config.toml
num_hidden_layers = 16
qk_norm = false
beta1 = 0.95
beta2 = 0.95
batch_tokens = [16384, 32768, 49152]
train_tokens = 123600000
Each number is 50 + 15 x the weight over its row's rms, rounded and kept within 0 to 99. Layers, rows and columns count from 0. The size before them is the row's rms in percent of the matrix's.

# layer 8 attention value, 128x96, rms 0.0714, rows 95-127, columns 48-95
113:35 43 48 25 84 47 57 39 42 72 72 39 52 58 64 50 58 48 76 55 64 47 50 88 44 77 61 23 36 67 77 64 31 63 39 25 55 45 35 56 59 48 57 26 46 53 61 53
096:60 63 33 34 34 64 37 66 59 66 44 50 73 60 71 53 51 45 34 21 39 64 61 35 23 43 60 43 60 28 64 54 54 26 51 66 45 62 62 51 76 57 42 73 31 71 51 51
111:24 70 50 51 43 72 70 27 40 98 38 43 73 56 40 47 64 65 71 37 20 73 39 69 49 54 47 73 43 63 64 62 57 42 36 21 63 54 32 53 28 59 55 63 27 67 48 40
099:48 63 29 40 59 72 70 74 76 26 43 34 72 58 47 57 58 43 71 27 53 29 62 38 39 54 40 55 33 70 59 41 32 47 65 55 54 45 66 69 48 51 40 52 69 54 47 35
112:63 27 53 55 49 61 42 52 52 64 60 35 47 37 88 40 38 70 41 41 30 47 35 42 65 35 50 28 74 42 43 23 64 62 40 55 63 40 17 61 31 53 64 39 22 34 51 39
102:53 38 52 46 55 47 63 62 38 54 56 54 44 57 35 37 49 28 39 58 34 53 57 55 44 58 53 84 36 74 52 59 75 44 63 73 57 27 61 55 38 83 27 46 50 36 46 54
111:54 57 69 45 34 58 60 58 16 57 48 42 37 45 55 63 44 37 40 22 73 42 57 17 74 63 60 35 72 45 34 28 55 43 37 55 37 55 72 62 36 51 41 50 70 26 56 69
107:39 57 43 58 26 59 55 48 81 56 14 72 52 49 65 25 35 56 62 65 69 51 68 54 61 31 40 76 38 24 12 42 26 32 80 67 42 65 50 65 80 58 38 36 56 31 33 37
119:60 69 51 53 38 47 46 68 74 46 24 56 37 74 67 58 30 36 53 45 63 64 60 51 51 43 54 67 48 27 62 46 53 51 73 44 39 75 75 23 50 38 41 42 51 76 66 53
120:31 23 78 51 25 46 46 27 49 54 22 88 57 25 61 66 40 44 21 48 50 61 50 58 44 69 44 42 50 69 55 57 41 68 31 64 57 53 74 26 50 51 49 90 48 45 51 37
100:34 72 50 43 65 61 23 40 99 37 41 76 47 45 58 66 71 71 59 48 53 40 44 43 76 44 48 49 60 59 63 43 27 28 33 54 59 29 54 56 44 58 40 74 29 42 40 46
099:28 62 87 40 69 28 48 65 41 60 72 45 63 31 69 53 34 71 38 63 41 54 64 71 56 68 43 41 64 41 62 57 62 39 46 63 53 44 81 56 43 54 48 88 68 37 24 54
094:79 24 39 50 52 55 77 74 43 39 36 61 42 49 67 50 45 80 56 70 17 53 42 53 55 63 42 32 75 76 55 48 34 66 58 28 61 47 35 59 46 58 69 28 54 43 51 36
094:67 53 66 42 55 59 22 83 20 42 45 25 48 29 18 55 44 63 39 60 39 63 56 48 32 63 39 46 42 51 88 71 36 17 32 39 70 29 46 47 52 54 65 51 51 36 47 55
102:29 24 43 81 62 35 44 59 32 68 62 48 35 45 84 62 56 23 33 40 51 68 62 50 33 54 48 53 48 69 42 65 60 57 36 65 52 35 31 66 32 70 75 42 41 14 48 67
112:57 39 75 57 29 64 37 52 53 71 75 46 39 33 31 77 45 19 35 42 51 38 53 53 62 70 41 79 46 57 45 53 46 69 49 34 33 36 46 32 64 87 47 44 69 52 50 36
104:57 57 54 57 57 60 34 32 59 79 48 54 53 31 48 38 30 60 51 43 82 68 16 49 64 31 60 58 47 59 45 34 30 46 61 64 40 42 27 54 52 67 38 45 80 64 45 68
109:38 53 58 71 41 59 45 63 49 80 77 62 42 39 43 32 33 66 34 64 40 51 37 61 40 51 30 46 64 44 85 51 16 53 64 49 57 57 52 28 88 73 39 48 42 28 70 55
105:86 39 34 50 54 44 46 59 28 32 55 52 46 59 34 44 59 33 67 50 34 65 57 52 78 38 49 71 55 54 40 43 48 27 57 66 44 65 37 27 78 51 76 15 56 39 44 87
095:46 41 82 38 39 79 63 38 42 25 40 44 50 40 49 44 58 48 59 56 49 45 41 85 40 71 31 61 52 57 53 48 55 42 35 37 68 45 66 31 38 65 61 73 83 60 26 52
101:56 50 34 55 20 39 32 50 55 68 59 39 50 66 38 44 49 47 40 42 57 44 47 63 51 37 62 62 67 49 60 63 35 54 64 52 51 67 66 41 80 58 66 51 37 48 44 66
105:55 50 36 77 46 66 35 44 62 17 34 37 45 81 67 65 61 49 20 55 47 55 61 45 62 34 56 64 58 43 52 38 21 23 42 46 50 48 62 55 46 62 62 32 66 39 62 51
118:29 53 43 60 36 59 64 39 81 55 21 31 54 62 61 39 64 62 39 35 51 45 46 47 59 54 41 44 51 33 46 39 63 52 28 20 33 40 42 43 42 40 58 70 91 63 49 50
101:51 30 59 52 14 30 54 53 37 36 66 54 33 45 39 20 56 60 46 69 71 65 40 60 27 81 53 58 43 74 70 76 65 65 47 54 46 38 30 49 30 64 18 56 40 65 57 48
100:31 39 44 54 35 41 78 82 63 59 50 37 30 55 68 76 41 43 75 52 35 51 62 52 45 30 31 51 68 41 84 56 35 79 43 39 70 53 72 62 48 27 52 42 53 37 87 39
107:52 33 52 49 59 44 53 72 57 36 46 46 49 62 37 31 70 59 52 42 40 24 42 20 55 52 56 47 62 22 39 35 62 69 29 38 38 32 44 31 61 33 61 53 27 61 81 45
086:63 31 25 56 26 47 42 62 26 51 51 64 62 67 58 91 41 51 63 62 51 45 44 53 57 49 80 57 56 46 56 51 51 61 68 65 49 53 57 65 30 59 27 34 48 47 44 44
096:32 71 33 64 44 51 45 21 56 21 40 77 51 55 41 56 44 32 40 72 44 49 39 38 64 57 57 59 22 36 33 71 52 65 37 30 62 49 39 60 44 33 62 49 51 49 40 32
104:60 53 59 63 52 32 46 57 67 58 71 60 46 62 45 47 26 67 46 56 57 78 35 52 57 48 69 66 41 50 35 44 37 99 40 41 35 83 35 34 41 39 47 46 56 60 60 67
123:71 89 46 45 41 53 48 34 54 34 68 59 52 66 58 61 18 27 45 24 42 49 43 74 48 48 57 57 40 75 39 53 44 59 80 59 37 45 41 58 23 78 36 65 75 59 45 57
116:70 48 47 77 59 55 64 20 41 58 33 31 69 54 61 66 57 49 21 69 00 54 29 48 60 34 76 33 84 33 21 45 55 58 46 44 51 51 49 62 45 52 53 71 43 68 39 39
097:53 59 31 49 77 37 38 46 33 58 30 19 42 51 67 50 25 35 17 33 43 64 45 55 55 46 53 36 39 50 59 52 40 22 48 33 45 48 76 45 52 46 82 81 80 33 34 38
088:49 33 46 41 62 66 55 45 63 56 50 46 45 42 71 58 37 40 33 89 14 34 50 46 66 54 31 38 54 56 49 27 71 56 39 46 53 69 74 39 51 59 55 57 60 22 55 45
# layer 8 attention output (transposed), 128x96, rms 0.0645, rows 95-127, columns 48-95
113:48 46 27 69 31 36 48 84 49 68 37 21 52 42 54 36 33 26 33 49 30 71 09 69 47 47 41 70 64 51 75 28 29 60 50 40 53 34 69 57 59 30 55 69 38 48 34 60
101:73 32 62 45 47 51 48 46 44 38 43 40 39 54 30 50 38 81 60 48 41 46 25 46 59 55 37 33 23 51 30 55 72 63 43 36 34 50 61 38 57 81 68 46 09 47 75 44
114:75 59 35 54 60 46 40 50 29 41 58 43 58 56 50 39 44 25 35 46 90 24 37 43 55 52 32 81 52 63 43 37 37 75 59 69 45 54 62 43 64 60 51 66 42 48 54 61
096:61 45 74 32 27 42 56 48 49 50 67 41 51 19 57 24 37 61 38 51 75 61 27 64 51 27 66 47 38 39 61 49 60 66 60 70 58 65 32 76 52 73 42 46 25 45 41 46
111:28 37 44 65 49 26 34 75 49 60 42 60 65 58 44 58 60 64 46 48 33 47 62 49 41 04 27 56 55 32 52 37 49 63 15 70 38 37 65 47 51 52 47 49 62 49 48 33
107:50 72 49 75 42 66 48 47 54 45 72 73 51 54 55 71 70 54 61 74 57 52 62 32 40 60 51 24 39 28 37 36 39 20 79 43 58 88 53 40 38 55 67 56 59 47 57 60
108:65 87 56 82 73 48 62 52 52 46 54 56 61 25 25 65 66 60 41 60 61 34 52 58 56 33 62 24 41 39 55 58 30 46 48 76 44 35 38 54 82 45 46 57 60 55 52 39
099:52 43 67 45 81 53 51 50 37 57 70 64 27 46 33 41 48 80 46 47 44 57 32 40 17 65 70 64 51 35 33 32 50 54 33 33 44 77 24 35 33 33 41 60 48 51 58 29
114:48 48 46 29 71 65 36 38 38 50 70 46 28 34 33 58 49 77 85 57 43 41 53 64 64 59 61 49 45 74 47 60 71 63 29 41 45 30 36 57 41 66 29 41 54 68 61 42
116:44 57 46 39 63 60 39 43 71 66 44 49 66 71 22 40 34 41 78 50 64 39 74 51 51 52 78 46 66 31 42 52 74 13 59 33 45 71 28 52 45 50 40 46 36 47 42 44
100:66 36 39 56 50 35 61 79 68 58 35 52 65 55 30 70 34 37 55 58 32 43 44 75 49 57 39 24 37 24 34 52 69 74 46 45 33 84 35 51 75 36 46 38 47 39 59 70
104:61 73 33 76 39 52 64 61 44 56 39 70 69 64 60 42 91 21 63 53 40 50 59 41 32 51 47 52 31 34 55 30 38 50 53 44 46 44 54 66 54 49 42 39 26 49 67 67
094:29 65 43 55 46 30 29 49 43 34 36 45 39 29 41 21 56 47 31 51 63 64 48 32 39 37 38 62 61 49 47 45 72 35 41 62 63 57 44 34 40 48 43 45 87 58 19 67
091:63 43 25 44 36 44 63 41 53 60 56 44 71 38 66 47 62 03 47 58 36 37 62 51 42 40 59 73 54 42 59 40 42 52 50 37 61 65 41 27 71 51 87 48 27 54 70 72
097:49 31 40 66 54 28 43 29 41 40 55 58 50 61 33 69 57 44 42 40 55 49 55 63 41 37 36 67 60 49 74 28 57 29 56 63 44 48 62 56 56 50 62 64 40 50 57 19
113:36 54 28 33 40 78 62 43 45 24 39 50 68 48 46 39 30 47 82 77 22 66 43 45 49 50 69 33 36 44 53 62 31 20 78 66 39 64 59 62 55 43 44 45 52 34 26 25
102:28 71 37 40 38 46 45 75 39 47 42 48 42 71 46 58 38 53 43 75 50 11 46 44 27 44 55 30 73 41 33 49 67 59 62 65 42 92 62 20 62 55 69 72 48 64 43 53
098:41 45 47 55 62 36 61 41 62 29 47 48 63 46 54 40 49 35 36 26 35 56 34 53 67 47 76 71 72 48 42 42 66 51 32 47 36 60 41 42 44 34 60 26 51 46 44 56
104:37 38 47 72 54 40 45 48 48 30 55 45 47 29 72 51 80 66 44 58 23 53 60 52 37 77 37 76 67 32 31 49 41 46 46 52 57 46 62 27 60 56 43 82 63 52 90 48
095:65 21 55 22 48 92 85 94 50 57 53 43 46 42 54 56 43 28 62 67 53 49 49 27 24 72 62 66 29 50 44 53 60 40 59 36 62 56 57 40 64 41 69 44 48 32 31 47
098:67 56 59 52 72 53 74 37 41 51 57 35 44 41 50 40 38 53 60 43 32 36 40 44 56 64 45 39 47 40 30 43 43 75 41 45 38 44 40 39 61 85 41 79 46 48 82 58
114:69 40 54 18 76 39 53 58 48 56 83 55 24 54 41 62 58 70 71 42 52 51 32 58 45 63 51 33 42 36 56 76 92 36 21 59 68 62 17 42 52 52 71 42 55 69 62 66
102:54 50 14 41 66 63 50 61 57 41 36 63 33 47 41 54 61 44 44 40 47 42 47 69 41 49 41 62 23 55 48 72 35 38 48 55 37 46 44 45 56 54 53 56 24 37 20 43
098:29 80 34 50 63 68 35 23 56 48 60 61 56 52 33 56 40 26 41 46 57 54 47 42 50 38 64 36 54 55 54 42 42 26 69 44 50 75 64 42 54 44 59 67 51 35 42 46
095:39 30 32 52 67 47 37 41 39 32 49 72 50 39 56 45 36 34 47 51 45 67 50 60 46 48 73 64 63 64 57 51 53 50 54 64 61 29 05 46 43 44 57 53 57 71 52 55
097:40 64 68 65 68 58 48 55 53 29 49 56 45 55 62 56 42 63 48 53 30 61 49 66 49 48 16 37 56 83 54 79 27 54 43 47 47 19 54 34 37 34 29 30 81 43 51 48
088:38 50 78 52 43 61 46 72 70 54 37 55 32 41 46 58 34 55 58 10 55 52 35 53 35 31 66 23 64 57 57 27 62 29 34 58 54 41 28 39 35 37 33 65 68 48 49 59
097:52 43 58 27 81 53 72 56 43 82 55 51 59 67 80 53 59 45 57 23 81 29 43 64 52 73 50 70 54 41 48 49 62 34 56 65 42 70 53 55 55 44 30 69 66 34 47 25
112:37 67 45 37 60 23 66 33 30 62 42 56 42 51 39 49 69 50 48 39 60 46 58 64 54 34 40 42 45 55 32 74 73 53 52 59 71 41 43 57 48 55 51 42 77 46 41 66
113:38 45 62 28 32 51 47 49 54 67 51 26 58 25 43 57 55 75 99 67 59 62 23 58 23 58 50 35 30 28 67 44 70 63 53 63 45 74 39 58 58 57 36 45 40 34 38 44
114:46 29 49 23 76 47 21 58 37 42 49 46 47 54 50 27 43 68 55 22 67 61 52 22 57 55 39 38 47 55 51 60 78 45 54 82 52 51 60 40 44 50 43 18 37 43 33 53
108:58 24 30 45 26 22 42 33 55 50 49 43 59 30 37 53 76 65 98 61 49 39 51 62 53 68 33 72 41 46 76 50 34 70 47 42 51 63 46 40 56 76 55 47 31 70 49 46
081:42 40 42 58 32 84 80 51 44 42 48 78 51 52 63 57 97 50 58 38 62 60 58 37 55 57 47 26 30 14 44 38 53 33 37 55 56 22 39 57 38 54 39 51 80 55 46 39
# layer 8 MLP up, 384x96, rms 0.0863, rows 0, columns 48-95
017:64 42 80 62 38 58 65 62 67 42 69 58 58 65 48 77 47 16 28 60 39 52 49 39 59 59 58 70 44 78 49 64 41 15 39 52 55 33 52 81 51 64 74 59 55 17 73 58
# layer 8 MLP down (transposed), 384x96, rms 0.0775, rows 0, columns 48-95
020:46 22 32 67 70 44 49 45 34 41 66 61 48 37 43 18 81 62 37 43 66 43 48 60 75 32 55 33 70 46 52 54 62 50 58 55 58 52 53 49 75 63 62 63 52 42 18 34